Part of a small language model's weights: vocabulary 2048, RMSNorm before each block.
Each number is 128 + 24 x the weight over its row's rms, rounded and kept within 0 to 255. Layers, rows and columns count from 0. The size above them is the row's rms in percent of the matrix's.

# layer 2 attention value, 320x160, rms 0.0602, rows 250-260, columns 0-79
size [119 116 106 119  98 116 119 118 121 121 131]
[[110 135 113 131 144 148 147 130 108 127 100 142 134 129 136 142 153 147 125 157 114 114 152 103 134 148  92 133 105 127  82 122 157 132 103 135 160 118 172 150 111 136 150 167 160 142 135 101 140 136 137 169  72 152 136 161 118 124  87 153 132 135  93 152 147 185  99 115 135 150 142 115 157 144 141 151 106 118 156 175]
 [151 176 114 136 151 153 104 124 158 102  98 145 119 114 130 161 128  97 148 124 137 131 109 133 138 145 140 106 117 126 149 146 125 161  83 135 145 116  91 134 163 145 118 117 161 154 138 114 151 140 134 133 112 148  97 129 115 103  75 141 166  87 189 114  91 136 132 141 171 152 130  82 140 113  79 103 133 141  96 141]
 [ 99 126 118 111 113  94 135 156 128 170 138 105 146 123  77  93 193 141 160 142 108 164  89  92 115 141 138 118 117 135  87  91 127 152 118 154 104 121  95 145  81 119 102 121 180 111 140  97 139 105 150 107 122 209 134 118  96 115  86 143 166 129 154 114 107 121 110 148 134 112 102 141 137  91 118 106 147 118  86 140]
 [137 118  96 125 109 130 123 118 135 109 100 129 169 151 102 141 128  81 167 103 157 120 105 110 161  79 148 142 115  90 144 111 123 109 105 157 156 123 140 173 147 140 125 136  84 143 126 143 121 158 136 159 109 143 133 125  93 142 144 129 170 115 107 148 143  89 101 153 103  96  87 124 170 145 139 159 109 127 142 129]
 [106 120 100 132 163 134  86 160 162 144 114 109 141 151 168 115 151 120 130 114 108 132 137  78 142  99 109 168 155 133 137 136  91 113  96 133 100 131 154  48 118 104 108 134 175 138 123 141  82 147 128  95 137 112 129 119 130 135 147 120 133 126 121 108 126 164 155  89 126 142 154 153 133 141 114 172 170 151 171 118]
 [131 181  86 108  90 108 125 109 152 161 126 136 160 107 101 170 114 126 134 111  81 119 173 127 130 137 124  66 170 102  85 108 136 133 146 108  94 132 132 133 108  90 117 120  93 153 117 143 149 116 162  89 121 134  91 120 124 138 129 145 163 138 124 104 140 147 126 170 124 144  79 123 166 122 129 126  97 122  97 143]
 [149 132 119 121 119 150 135 130 116 127 139 140  83 140 132 126  83 132 136 144 112 172 123 142 122 157 139 143 130 173 150 156 124 161 115 107 158 182  82 132 103 123 138 146 153 107  72 112 120 119 126 128 111 116 132 163 126 116 127 138 148  61 139  92 143 125 177  95 139 108 184 114 104 118 115 164 160 140 124 150]
 [137  97 107 116 139  94 141 110 117  80  85 132 145 103 127 130 166 115 140 144 124 128 128 133 100 127  73 138  90  93 141 158  95 131 154 114 126  85 114 124 140 129  74 143  71 145 167 110 112 129 124 141 168 113  91 151 111 113 113 115 115 135 168 142 141 153 124 118 145 124 142 103  93  95 136 145  78 122 136 113]
 [136 141 105 161 103 126 148 153 117 133 108 171  95 109 125 124 185 167 128 129 156 160  90 147 131 137 147 120 118 131 132 127 146  83 146 122 110  98  94 123 168 127 109 113 146 110 139  90 118 131 170 159  76 119 151 133 114  91 126 156 148 137 127 136 126 145 144 138  77  97 133 102 109 138 162 123 176 124 130 166]
 [106  98 111  73 133  96 136 168 146 135 144 141 127 140 144 115 115 126  96 134 141 155 134  97 110  68  39 123 116 142 158 169 122 109 179 152  84 149 124 153 134 147 129 114 106 130 119  80 114 133 116 149 135 106 119 149 108 103 130 130 107 132 133 172 142 124 124 130 125 108 101 168 152 124 139 182 133 139  89 104]
 [119 130 110 145  94 114 151 131 143 134  94 172 146 122 136 135 159 159 168 122 105 108 139 116 128 104 143 157 124 119 129 103 124 108  67  97 128  77 158 149 109 152 146 136 101 125 170 110  70 121 140 128 144 148 150 103 166 122 144 162 161 109 135 145 159 157  92 153 135 152 120 128 164 116 140 192 105 146 127 127]]
# layer 2 attention output (transposed), 320x160, rms 0.0645, rows 250-259, columns 0-79
size [121 119 109 105 100 114 110 112 115 123]
[[110 144 155 141 134  90 126 152  81 103 111 105 123 101  96 107 175 122  93 121 147 201 163 142 112 125 144 113 115 125 111 179 153 150 116 100 119 124  95 155 142 135 118 129  99  88  97 141 138 151 118 101 142 142 153  99 148 100 176 126 107  83 115 173 120  82 138 145 102 135 122 157 146 116  87 105 124  85 146  91]
 [115 145 129 143 135 164 152 111  95 156  87 134 124 108 150 114 114 126  78 119 105  94 110 107 137 111 103 157 150 119 113  90 107 116 130  94  87 140 120  98 136 124 118 112 123 122 128  46  93 122 130 151 131 134 115 128  74 131 151 113 124 171 157 148 134  99 137  95 137 130 123 157 149 120 149 108 149 111 102 130]
 [104 111  74 141 133 146 119 109  97 121 124 158 111 120 106 170  60 122 105 134  99 125 148 113 116 121  94  95 148 107 122 145 145 131 105 164 171 130 175 126 149 142 104  97 112 103 156  98 144 146 124 117 128  99 147 117 177  89 117 113  98 145 176 159 132 153 150 124 136 144 115 137 118 127 153 112 113 106 127  98]
 [127 122 141 152 149 127 166 138 181 120 136 115 120 117 119 120 106 162 101 160 100 115 126  93 107 137 123 173 134 158 158 112 149 142 131  96 118 135  83  77 149 141 165 118 166 114 172  63 153 113 143 122 137 100 161  72 122 102 110 112  92 153 135 106 141 165 135 103 117 162 162 110  84 101 125  78  94  95 124 100]
 [148 134 162 118 118  91 111 115 124 128 152 171 125 120 128 160 131 111 142 137 127 117 113 139 159 133 113  92 158 104 152 151 145 138 147  97 142 173 127 140 112  95  79 156 154  93 135 150 110 129 109 203 140 124 126 133 131 196 110 119 101 125 112 107 140 146 174 150 133 132 142 145 101  81 167 126  61 109 104 142]
 [113 106 149 135 132 133 126 146 120 140 192 116 101 138 113 125 159 152 108 133 106 154 101 129 129 137 160 138 163 144 126 162  82 113 114 126 195 144 108 105 157 120 119  90 139 109 137  96 127 167 115 148 133 116 138 112 138 167 121 178 137 156 105 177 137 185 134 123  98 123  80 111 118  92 163 129 177 145 143 127]
 [122 155 131 133 137 112 144 143 114 119 170  77 170  99 161 146 165 126 125 126 139 119 167 103 104 135 161 153 109  97 153  83 123 147 115 126 141 127 121 102 139 132 112 111  71 160 193 132 117 125 145 138 149 126 125  94 112 116 129  98  96 129 154  82 141 159 131 133 114 119  95 147 117 136 117 133  73 144 117 160]
 [120 145  91 162 100 164 161  77 128 133 137  91 127 119 146 142  87 109 130 136 137 117 160 164 157 107 120 109 148 120  97 157 158 138 132 152 178 134 141  97 134 158 104  99 172 155  84 112 103  94 132 141 157 120 117  99 136 144 133 113 127 133 120 125 130 128  92 146 134 129 115 172 171 178 142 120 129 160 134 126]
 [136 123 161 138 165 122 111 113 138 171 135 111  88 112 149 186 140 126 111 148 130  89  89 133 126 142 124 122  88  98 128 161 101 116 127 147  95 123 116 150  99 135 125 127 111 110 115 157 123 127 124 149 163 147 111  93 119 158 119 125 124 127 108 133 149 151 149 104  96 129 149  94 106  81 140 138 150 145 153 136]
 [135 152 130 144 151 114 136  72  92 115 101 117 128 164 138 131 113  70 130 111 115 121 119 145  94 119 185 134  93 137 156 109 141 175 135 149 145 156 103  97  89 105 153 114 139 125 108 103 118  94 113 167 106 125  74  81 131 152 119 128 178 138 109  87  79 161 133 151 148 184 131 158 136 163 148 136  84 109 131 149]]
# layer 2 attention query, 320x160, rms 0.048, rows 256-287, columns 0-79
size [ 99  85  97 135 107 108 108 141 109 115 121 112 113 103 124 113 150 135 125  79 119 102 123 114 119 125 126 138 111 120  99 126]
[[147 161 134 119 155 143 150  71 126 163 122 151 135 168 129 151  81 117 118 132 126 136 116 148 115 162 139 129 124 140 105 138 108 126 108 146 129 179 128 160 134 119 144 125 141 157 143 122 106 101 115 164 114 141 146  88  85 109 115  60 118 130 104 107 161 133  94 126 155 132 134 159 145 103 124 156 106 101 119 160]
 [133 141 135 129 144  99 121  72 100 143 138 107 162 137 100 170 121 135 127 145 114 131 118 113  79 136 103 132 177  89 123 121  80 188  99 163 145 158 136 169 129 132 135 163 136 155 143 125 163  85 112 175  93 126 114 143  74 119 103 112 109 125 140 133 168 156 119  88 152 123 132 120 159 102 117 133  97 128 120 113]
 [ 91  95  86 139 130 113 130 119 136 155 147 126 109 136 130 149  61  87 122 139 110 103 144 145 146 145 145 140 129 156 136 150 114 147 132 149  66 116 116 103 150 153 135 142 139 158 108 104 141 127 165 123 122 138 112 113 105 165 134 124  85 109 131 103 160 127 114 152 185 122 144 143 148 116 101 126 162 154 110 119]
 [108 111 133 117 132 130 115 169 125 116 145 128 111 134  97 118 159 163 109 116 114 148 139  84 123 107 104 135 150 113 142 140 134 129 119 107 140 142 159 149  99 151 125 114  84 110 140 124 141 134 171 127 117  89 168 142 159 104 131 135 124 136 164 129 115 166 154 146 106 147 129  89 128 134 168 128  89 174 117  88]
 [ 89 190 161 117 113 139 170 152 123 122 126 120 113  98 123  97 113 160 135 133 105 129 161 125 155  71 137 101 128 142 142 158 120 149 111 134 147 113 144 148 136 150 131 139  83 119 138 153 140 142  88 155  87 113 138 150 142  99 134 160 124 155 147  86 115 129 149 123 102 125 142  99 133 107 173 115 131 144  97 127]
 [125 123 103 116 117 122 156 125 123  97 125 109 136 151 127  92  95 121 142 142 128 103 122 117 130 150 136  93 144 107 155 137 140 143 107 152 128 127 121 106 158 146 132 152 160  84 113 137 108 106 127 124 142 148 113 101 103 121 127 152 119 140 122  92 155 106 143 155 145 110  99 131 184 120  78  86 159 116  97 184]
 [128 141 176 116 146 134 148 107 145 122 126 127 135 152 140 111 103 117 138 121 104 110 111 131 143 137 124  88 178 156 143 145 117 112 163 142 118 123 125 128 164 128 113 115 144  89 142 134 105  91 132 120 118 162 109 100  83 165 133 149 120 142 122 118 157 129 130 118 138 142 120 154  93 150  85 128 156 102 140 138]
 [ 88 113 142  95 146 125 170 112 161 123  83 119 100 134 142 171  88  90 123 131 135 102 153 135 167 166 142 118 135 123 174 176 130 114 162  92 124 129 145 106 112 174 169 139 134 155 124 121 125 137 119 135 122 146  98 134 145 161 143 128 125 145 114  88 105 155 104 149 162 128 119 155  90 126  52 132 153 140 164 107]
 [122 101 118 115  91 138  98 136 141 106 169 128  91 129 157  79  82  80 146 121  95 116 175 167 120  89 113 120 168 131 129 131 167 135 119  96 103 124 125 142 130 117 175 137 136  94 117 148 102 157 156 102 146 115  64 115 155 112 144 152 153 150 126 141 167 119 123 140 141 106 163 117 143 139 121 119 192 112 111 132]
 [151 195  92  97 107 163 116 152 154 123 144  75 115 120 104 147 110 151 137 144 143 125 110 144 116 127 121  91 115 110  72 129 157  96  92 103 159 122 153 141 129 127  98 140 139  68 156 162 156 130 134 159 109 108 101 130 110 125  93  68  92 107 103 136 152 111 121 148 108 114 129 144 151 118 119 105 135 120 122 146]
 [152 110 157 135  91 110 116 175 119 137 142 173 115 128 108  76 123 155 119 125 138 121 127 128 104 105 116 145 144 161 182 129 102 126 129 161 126 142 118 122 152 130  65 145 136 119 139 157 127 130 155 157 124 111  86 146 151 173 142 158 122 138 139 106 122 137 156 101 156 140 146 109 172  95 159 101 124 140 100 105]
 [146 165 131 150 159 160 114 143 157 116 115 134 139 122 117 103 130 131 148 101  68  74 156 136 145 153 112 112 123 150 131 124  84 171 140 130 146 119 150 133 117 142 138 117 158 128  89 152 172 107 138  67 111  80 156 119 103  96 107 113 128 174 110  86 149 125  95 113 162 116  94 102 164 132 112 108 159 110 142 143]
 [127  88  86 133 103 121 102 126 156 193 139 109 153 150 149 127 132 158 100 150 152 139  96  77  71 108 130 134 170  88 113 128 141 174 144 142  97 121 122 114 119 132 160 129 139 137 125 114 119 130 127 121 134 109 137 126 155 102 133 172 169 132 112 141 114 132 138  96 130  90 159 110 185 148 163 136 127 126 126 136]
 [125 164 130 125 112 119 111 121 161 145 188 159 146 121 119 188 156 151 145 122 156 135 124 108 125  92 134  95 103 125 116 108 135 116 115 146 169 122 128 115 143  98 118 139 154 131 129 113 101 143 112 141 125 120  93 123  96 150 119 119 101 178 115 146 129 136 120 148 111 114 147 174 143 132 148 138 137 102  98 157]
 [121 111 132 171  93 110 160  85 111 128 149 144 162 141 104  97 146 134 129 124 140 169 123 143  99 117 177 126  87 109 164 135 154  85 148 145  95 108 132 136 152 150 126 105 172  94 161 111 151 101 138  91 158 130 164 134 138 126 112 120  84 135 159 143 138 164 133 129 121 161 125 151  99 115 157  60 144  84 161 117]
 [139  95 128 136 118 115 134 112 136  93 150 103 122 162 139 116 126 111 115 173 140 125 137 142  95 167 102 144 117 136 165 104 131 125 132 145 134 154 144  99 102 119 131 110 143 171 106  95 137 106 175 166 126 118 133 155 147 143 143 127 157 158 141 100 129 105 173 115 169 159 101 114 136 129 139  77  77 146 108 119]
 [133 132 122 162 114 136 160  90 149 157 113 136 110 129 171 109 148  86 134 130 139  96 110 165 132 119 143 136 150 138 150 150 151 121 170 150  89 127 131 133 169 146 126 117 119 107 121 149 104 130 118 114 143 130  95 128  97 163 185 134 144 151 110 150 113 105  78 106 145 116 133 129  82 148  61 125 181 101 135 132]
 [134 110 116 138 131 115 150  95 144 149 128 126 120 136 183 107 106  72 152 117 137 106 116 157 136 130 139 138 153 152 127 136 138 122 127 128 118 132 122 125 140 140 140 123 146 154 116 138 119 128 125 106 154 159  87  90 111 122 154 148 146 159  97 115 144 105 109 134 155 107 158 152 133 135  58 112 177  92 136 152]
 [128 119 119 167 133 123 135 112 147 156 137 165 118 160 182 107 153  84 109 100 158 119 116 130 150 131 155 145 172 140 127 144 137 115 188 153 112 114 112  84 160 148 115 132 153 174 122 150 113 120 126 114 146 174 140 119 103 181 154 146 136 150  85 136 110 109 115 110 174 108 120 163  99 112  83 135 163 144 145 119]
 [147 167 149 132 179 116 104 122 133 145  87 143 162 105 152 133  92 112  96 115 158 138 111 171 149 149 135 176 137 150 127 146 131  71 158 112 134 152 122 168 136 143 161 139 106  82 135 101 157 133 155 113 155 168 127 135 103 176 119 117 108 139 129 131 141 139 124 131 121  74 128 124  98 143 113 135 162 157 140 134]
 [108 131 112  91 103  97 128 152 117 110 131 102 154 121 106 169  74 148 136 111 119 117 140 130 156 128 125 104 107 131 102 102  90 121  95 109 136 136 151 125 103 144 110 169 125 145 127  77 140 116  63 171  66 136 112 147 156  96 109 129  80 147  99 111 113 149 133 144 127 142  98 127 156 111 183  90 134 109 125 177]
 [147 123 114  99 126 131 157 119 131 126 157  93 136 129 107  94 188 120 134 170  80 140 120  70  91 103 114  90 147 128 116 162 185 133 125 129  92 127 137 160 128 136 104 127 142 126 125 172 137 157 150 169 133 106 144 120 144  89 111  93 121 116 147 145 155 140 155 119 152 143 108 110 178 101 109 114  98 125 136 130]
 [133 145 119 164  87 138 129 148 112 146 139 104 145 111 146 116  88 123 125 133 117 105 105 151 147 151 123 154 152 122 123 155 124 146 129 126 111 128 123 101 171 140 120 142 134 131 105 147 176 126 120 118 152 148 119  95 108 145 140 167 148 141  73 119 147 118 127  91 173  93 160 168 116 120  93 148 194 115 139 130]
 [ 96 125 118 156 151 145 139 112 132 118  93 145 139  88 110 146  84 122 125 118 144 125 126 134 151 140 137 158  87  96 147 152 156 121 158  94 128  93 124 152 139  86 126 110 135  89 101 142  87 140 159  85 165 146 169 109 158 141 120 124  82 132 116 138 124 150  91 130 143 113 130 122 155 120 127 165 150 128 149 138]
 [128 160 151  77 103 139 134 139 156 117 107 142 107 157 111 152 189 157 113 144 123 116 123 115 151 117 130  98 131 155 111 167 111 143 129 136 138 138 134 108 134 138 145 132 127 127  86 174 127 147 124 160  86  91 114 126 109 167 124 131 149 171  94  81 104 151  84 137 160 169 112 121 109 143 114 119 105 122 111 127]
 [117 118  99 109  81 152 164  92 115 156  93 130 112 158 136 145 115 160 128 108 158 150 155 101 107  86 132 121 148 118  81 149 185 114 126 137 131 103 156 134  94 122  84 123 113  77 162 149 158 107 129 185 125 130 122 146 141 170 138  85  82 115 156 100 128 137 110 146 128 129 139 146 140 139 142 109 148 144 147 124]
 [125 168 117 139 114 168 140  92 153 121  91 130 118 105 124 113 112 161 158 109 134 155 116 150 152 146 114 122  44 157 126 101 123  93 143 117 138  96 157 112 104 143 124  94 110 156 157 147 123 172 148 124 123 168 159 121 139 137 113 113 143 161 154 105  79 112 117 138 105 122  99 136 128 144 170 123 129 114 151 140]
 [ 82 109 152 134 137 113 115 158 110  91 184 106 128 129 125 100 104 109 117 142 146 130 155 100  83 114 122 152 105 115 138 160 171 156 138 167 136  91  90 124 112  99 118 114  89 140  84 174 102 121 178 151 157 132  91 133 137 160 145 132 142 121 126 143 152  79 180 160 121 144 125 135 156 125 155 165 143 156 113 117]
 [ 79 118 100 110 144 139 145 116  84  98 108  81 159  96 133 133 105 117 159 169  76 118  94 111 153 189 130 110 136 127 132 168 101 144 145 151  69 124 152 119 132 144 121  94 158 108 125 121 121 149 153 136  97 137 118  82 158 108 110 131 135 149 124 130 145 115 145 125  78 119 136 117 130 133 143  77 163 151 131 116]
 [120 118 119 172 122 140 142 114 140 118 160 100 122 109  94 130  92 129 130 121 129 112 130 181 124 119  94 115 124 109 183 130 108 165 133  97 154 124 136 179  95  86 129 130 112 157 113 120 109 136 139  96 132 181 131  96 135 119 148 134 139 104 134 131 125 162 134 154 100 123 132 113  92 115 143 143 124 155 136 120]
 [106 102 110 121 131 133 107  80 147 134 105 113 165 136  86 112 109 149 158 134 106 137 134  70 133 100 125 132 124 165 133  78 114  87 147  93 116 136 160  89 146 122 131 159 145 125 135 109 144 117 148 104 119 137 154 151 102 143 156 119 174 114 113 143  90 131 133 105 127 126 135 103 139 160 113 148 168 112 196 110]
 [163 182 122  78 152  94 123 157 113 114 112 165 120 135 105 133  77 135 128 125 112 106 116 122 129 147 124 140 114 148 122  89 145  64 125 117 117 141 128 113 152 130 112 163 147 106 139 112 143 115 168 119 104 111 105 136 164 151 140 135 109 113 133 176 144 128  97  88 119 132 140 120 164 127 155 120 156 108 120 114]]
# layer 2 attention key, 320x160, rms 0.0469, rows 256-287, columns 0-79
size [118 100  96 122 114 101 141 145 120 130 132 118 130 114 148 128 127 126 114  84 129 119 114 121 141 136 132 140 123 130 116 143]
[[136 135 117 149 147 134 101 110  79 113 131 152  99 130 131 114 156 132  99 124 132 145 154 132 154 118 125 109 152  76 131 122  92  97 164 128 105 119 121 122 153 120 104 115 137 129 133 173 149 125  95  82  74 145 143 156 105 124 166 114 123 149 113 126 141 125 124 148 135  95  69 155 165 120 143 109 123 163 147 101]
 [122  74 130 153 121 145 132 148 101  94  67 137 105 131 123 118 154 141 126 130  87 116 112 118 150 132 163 110 143 101 105 142  76  70 164 105 137 115 119  89 129 137 162 132 156 129 112 150  97 118 141  48 102 137 149 124 177 132 119 137 154 149 134 125 126 154 120 164 151 112  83 141 148 114 143  96 130 119 150 105]
 [144  99 120 134  97 102 112 109 114 124 149 132 138 104 108 101 117 162 137 125 194 146 122 145 104  91 126 134  98 100  92 102 106 150 161  93 143 123 186 141 143 130 102 131 113 125 134 140 120 152 136 100 128 140 128 100 145 136 116 134 154 119  67 115 150 123 152 115 115 137 159 125 108  72 151 151 101 147 111 144]
 [161 126 106 144 163 149 148 123 126 146  96 130 133 149 183 184 123  96 151 132 130  73 188 108 170 122 155 138 131 170 153 142 182 130  93 147 119 117 137 108 118 132 144  96 113 115 115 124 107 102 109 112 135 125 118 137 142 104 152 130 156 143 148 122  96 100  75 118 129 130  93 158 149  92 120 130 125 129 151 133]
 [198 130 100 158 156 110  78 113 137 104 123 139 115 146 168 158 114  90 139  95 149 128 126 107 153 102 132  91 142 114 132 122 139 126 126 102 106  93 120 121 148 136 142 122 138 103 134 115 129 119 101  80 147 134 114 146 135 105 137 137 162 142 169 163 122 135 130 110  99 119 114 175 121 118  96 136 135  74 136 114]
 [110 173 186  96 125 146 125  87 138 126 166 127 155 121 106 138 112 150 109 155 181 143 124 178 146 122 155 138 159 139 148 166 128  91 141 111 150 115 142 160  97 150 119 109 113 117  87 125 134 124 152 125 123  98 132 120 101 161 111 115 179 139 134 111 114 155 139 108  92 117 138 115 106 125 140 121 118 102 146 118]
 [102  98 128 127  96 104 143 121 113  94 128 110 133 142 111  90 125 142 119 118  98 176  76 154 116 111  96 152 132  92 101  93 104 128 132  72 148  91 162 135 149 159 112 162 105 131 136 105 120 130 155 105  90 118 154 115 140 122 115 168 137 102  94 109 122 125 165 119 113 119 148 120 121 121 127 128 103 118 163 121]
 [149 135 105 161 153 117  97 140  98 164 122 114 112 143 106 107 132 119 147 109 168 142 117 126 140 124  97 162 151 145 156 111 101 167 116 176 110  98  87 113 130 124 107 128 120 139 140  94 111 115 125 148 136 138 157  92 108 113 167 114 112 101 111  97 118 100 132  91 120 108  70 147 107 112 181 125 151 181 184  95]
 [116 167 115 128  76 117 142 123 133 126 172 172 130 127 119 132 126 142 132 137 138 161 107 112 116 109 127 147 133 133 144 111 156 160 127 115 148 132 177 162 137 125  94 123 141 138 130 143 144 151  94 165 147 146 134 115 111 146 112 141 109  80 109 112 139 145 158 109 101 123 132 127 105 128  89 140 148 133  89 131]
 [136 168 168 138 142 108 142 112 120 158 118 124 182 113 119 151  70 129 108 159 137 114 109 159 148 110 103  99 145 168 148 163 153  99 144 144  97 150 146 162 129 154 111 114 147 139 114 131 139 176 128 126 102 147 128 159 144 135 142 139 143 115 133 116 129 170  97 119 114 129  81 135 144 128 152 147 122 141 138 137]
 [ 97 117 118 106 112 126 163 108 127 115 123  87 153 110 145  97 130 113 139 133 132 117 170 101 170 153 169 122 108  99 129 146 148 124 159 138 105 136 156 126  93 103 170 158 131 110 111 129 148 141 136 122 132 151 152 104 136 140 151 146 122 141 124 130 139 129  94 160 139 109  88 106  98 129  64 133 155 155 104 143]
 [136 113 118 133 136 137 108  89 121 128 132 133 136 149 107 166 108 119  70 146  95 130 137 127 132 108 161  92 135  92 160 162 130 150 120  72 134 146  85 160 137 106 109 127 101 105 153 131 178 116 120 136 150 134 192 130  97 144 101 110 101 137 114 123 154  85  96 121 145 130 172 166 105 173 186 126  87 160 101 155]
 [133 128 163 145 137 149 124 119 139 122 135 132 147 133 156 136 102  73 113  96 114  89 131 155 111 109 131 126 160 112 114 157 143  88  87 138 130  81 125  72  81 145 180 107  83 103 139 145 121 140 116 151 177 110 134 112 122 133 147  84 186 146 108 123 157 152 132 141 133 145 179 127 139 118 145 148 160  91 106  87]
 [111 141 119 133 118 137 147 124 139 158 130 135 138 105  98 126 139 127 163  99  65 106 132 109 136  88 125 142 106  89 129 150 141 105 154 144 147 179 130 135 118 125 122 134 156  86 144 145 108 161 116  74 112 131 116 139 125 134  95 132 115 104 138 142 111 117 138 150 123 108 168  95 135 114 129 132 146 187 153 141]
 [145  77 107 107  99 127 166 122 108 117 108 124 143 138 105 133 102 147 157 148 134  63 138 143 140 105 116 126 144 148  91  66 147 146 108  97 149 154 135 129 122 155 142  96 124 109 146  88 113 130 183 150 113  87 101 143 116 150 109 137 133 107 112 121 119 112 141 118 143 106 100 124 146 125 109 114 110 136 148 138]
 [119 128 151 123 116 134 141 114 106  97  84 131 119 131  95 114 141 176 125 154 146 118 102 157 173 121 113 131 167 143  95 103 138  99 118 147 104 152 139 137 166 151 151 140 133 158 132 116 159 100 143 144 118 129 114 121  97 121 145 105  92 124 131 132  96 133 121 138 126 119  90 155  83  75 131 152 151 111 123  81]
 [ 79 111 102 119  90 125 174 166 113  99 137 162 111 119 106 102 128 178 119 144  82 108  86 141 102 153 113 128  82 139  82  98  87 161  88  93 114 124 127 116 160 112 121 129 130 147 152 165  94 150 108 101 108 115 152 105 161 136  87 157 136 137  75 113 165 135 152 153 111 122 120 135 111 121 132 129 108 154 113 121]
 [100 120 138 148  98 136 122 140 132  85 110 138 122 119 122 105 110 194 125 107  84 131  61 141  97 148 120 125 151  75  89 128 103 150 120 120 157 142 115 137 152 126 114 144 140 119 136 120  95 121 113 137 112 128 148 116 135 134 151 129 122 117  91 110 145 123 193 152 125 113 143 125 104  98 149 118  95 133 107 113]
 [100  86 118 110  90 126 162 147 135 152 174 121 129  90  98 101 164 184 130 125 112 126  99 145  98 152 141 159 162 121 150 111  83 149 106  97 134 137 150 123 124 139 141 127 138 122 192 148 106 163 130  89 127 132 123  83 104 128 117 128 134 113 132 114 146  87 151 136 129 131 115  88 143 104 141 109 116 122 124 102]
 [ 77 102 109 125 153 126 105 129 121 112  98 156 104 136 161 102 119 141 112  96 102 125 125 133 111 152 122 119  68 131  59 142 135 146 161 110 118 119 114 117 133  74  94 129 129 118 116 171  81 131 140  90 133 145 163 110 161 115 137 150 131 126 100  94 124 118 158 143 113 159 139 125 107 118 149 135 105 115 145 118]
 [171 152 105 130 174 141  86 114 116 126 116 122  95 137 113 122 104 112 106 168 133 137 119 114 159  95  96 136 165 135 150 118 101  88 116 156 114 114  95 128 132 138 135 152 152 150 130 105 160  85 146 108 129 124 138 127 105 116 144  91 100 112 121 151 149 157 126  75 106  91 128 151  82 137 138 177 132 165 120 106]
 [138 141 178 108 101 161 130 105 155 132 116 140 171 146 152 145 104 110 142 111 137  86 157 130 160 119 121 139 125 130 140 125 160 123 131 108 170 145 127 142  80 165 174 108  96 151 135 103  99 105 136 108 121 118  83 155 145 151 146 146 162 152 177 107 101 120  87 138 110 147 109 128 159 117 139 120 142 114 121 140]
 [ 84 126 159 112 143 118 150  96 140 127 146 117 149 140 119 128 113 127  94 138 141 120 136 150 134 157 164  65 125  91 128 184 107 108 115 147  91  84 129 108 120  88 122 147 134 101 112 138 130 120 122 154 131 142 139  99  91 115 156  97 151 120 118 129 186 130 145 111 112 121 141 139 140 167 119 140 125 117 107 171]
 [159 110  66 113 114 146 122 155 129 163 133 148 162 170 156 150 128 119 174 136 111  76 146  84 121  94 165 103  93 181 143 137 130 163 145 133 100 145 127 126 148 110 114 115  91 118 155 142 153  95  82 165 151 112 114 125  91 140  96 104 120 133 123 120 110 102 100 120 157 161 143 150 104 141 142 119  80 114 129 131]
 [118 103 144 153 150 106  95 101 152 149 111 105 135 135 118 162 109  91 136 109 139 159 125 150 163 124 116 120 131 124 133 167 148 124 122 146 106 129 110  91  98 147 152 144 128 134 142 115 165 140 131 109 134 147 119 107 147 109 130 156 115  79 169 134  92 148 101 159 122 122  98 141 101  88 164 116 141 143 142 105]
 [130 115 157 149 151 139 144 139 155 125 125 148 142 108 133 117  97 114 137 110 114 121  94 161 115 137 141  92 175 203 128  99 134 133 130  91  94 145 127 129 139 113 146 109 152 139 105 114 126 137 123 122 169 120 121 132 106 148 110 136 159  60 103 108 152 167 126 132  87 118  77 119 160 137 151 119 154 163 117 130]
 [161 122 134 104 169 112 137 120 117 105 131 147 143 146 140 158 166 117 138 117 109 105 135 117 115 119 147  56 128 151 139 117 111 107 129 132 102 149 113 117 134 104 107 121 136 104 118 152 209 123 167 101 117 188 122 137  88 127 108  74 123 142 121 141 138 140 123 131 133 102 153 131 113 149 149 156  59 121 162 143]
 [113 139 149 112  88 126 117 151 116  93 130 158 124 125  96 144 157 162 177 110 120 105 124 130 118 104 149 121  96 104 137 102 154 153 159 125 112 110 143 155 127 144 128 149 115 138 117 128 137 137  73 151 132 131  94 150 118 135 111 130  92 126 135 157  95 131 101 121 101 161 106 170  95  98  97 129 130  75 142  67]
 [189 138 143 152  96 138  84 112 100 101 103 146 132 142 115 132 125 126 142 142 182 135 153 136 125 106  99 111 152  79 110 107 141 141 108 151 157 106 139 112 132 154 111 116 119 148  93 105 116 113 186  72 180 113 111 152  95 143 158  98 150 139 146 129 108 150 115 115 136 128 122 125 157 139 130 163  97  96 141 134]
 [142 115 116 138 114 110 145 144 133 149 166 152 116 150 156 140 132 148 166 132 141  97 159  97 118 115 129 161 115 127 160 165 129  97 125 160 121 104 127 113 132 126 100  87 117  72 118 142 103  88  87 103  72 143 154 154 155 117 164 130 160 162 125 144 124 112 129  94 168  89 107 181 124 104 103 132  92 107 143 137]
 [186 137  88 111 124 144 143 146 122 123 110 105 158 113 121 136 147 125 131 126 129  96 125 149 142 150 148 122 169 132 137 120  92  92 109 167  79 162 117  98 124 101 110 162 131 177 126 102 139  86 181 164 167 128 150 112  71 134 142 124 142 131 135 145 115 150 160 136 157  94 109 144 109 124 151 176 114 140 110 135]
 [121 137 142 104 139 116 152 129  76 174 112 105 139 121 146 115 105 143 119 116 172 152 138 146 116 100 136 118  86 117  72 132 126 129 191 112 107 109 164 101 125 144 142 147 118 150 133 148 129 169 180 147 143 148  83 110 136 164  98 138  97 139 101 141 138 167 132 148 151 149 146 114 121 109 106 138 128 136 116 121]]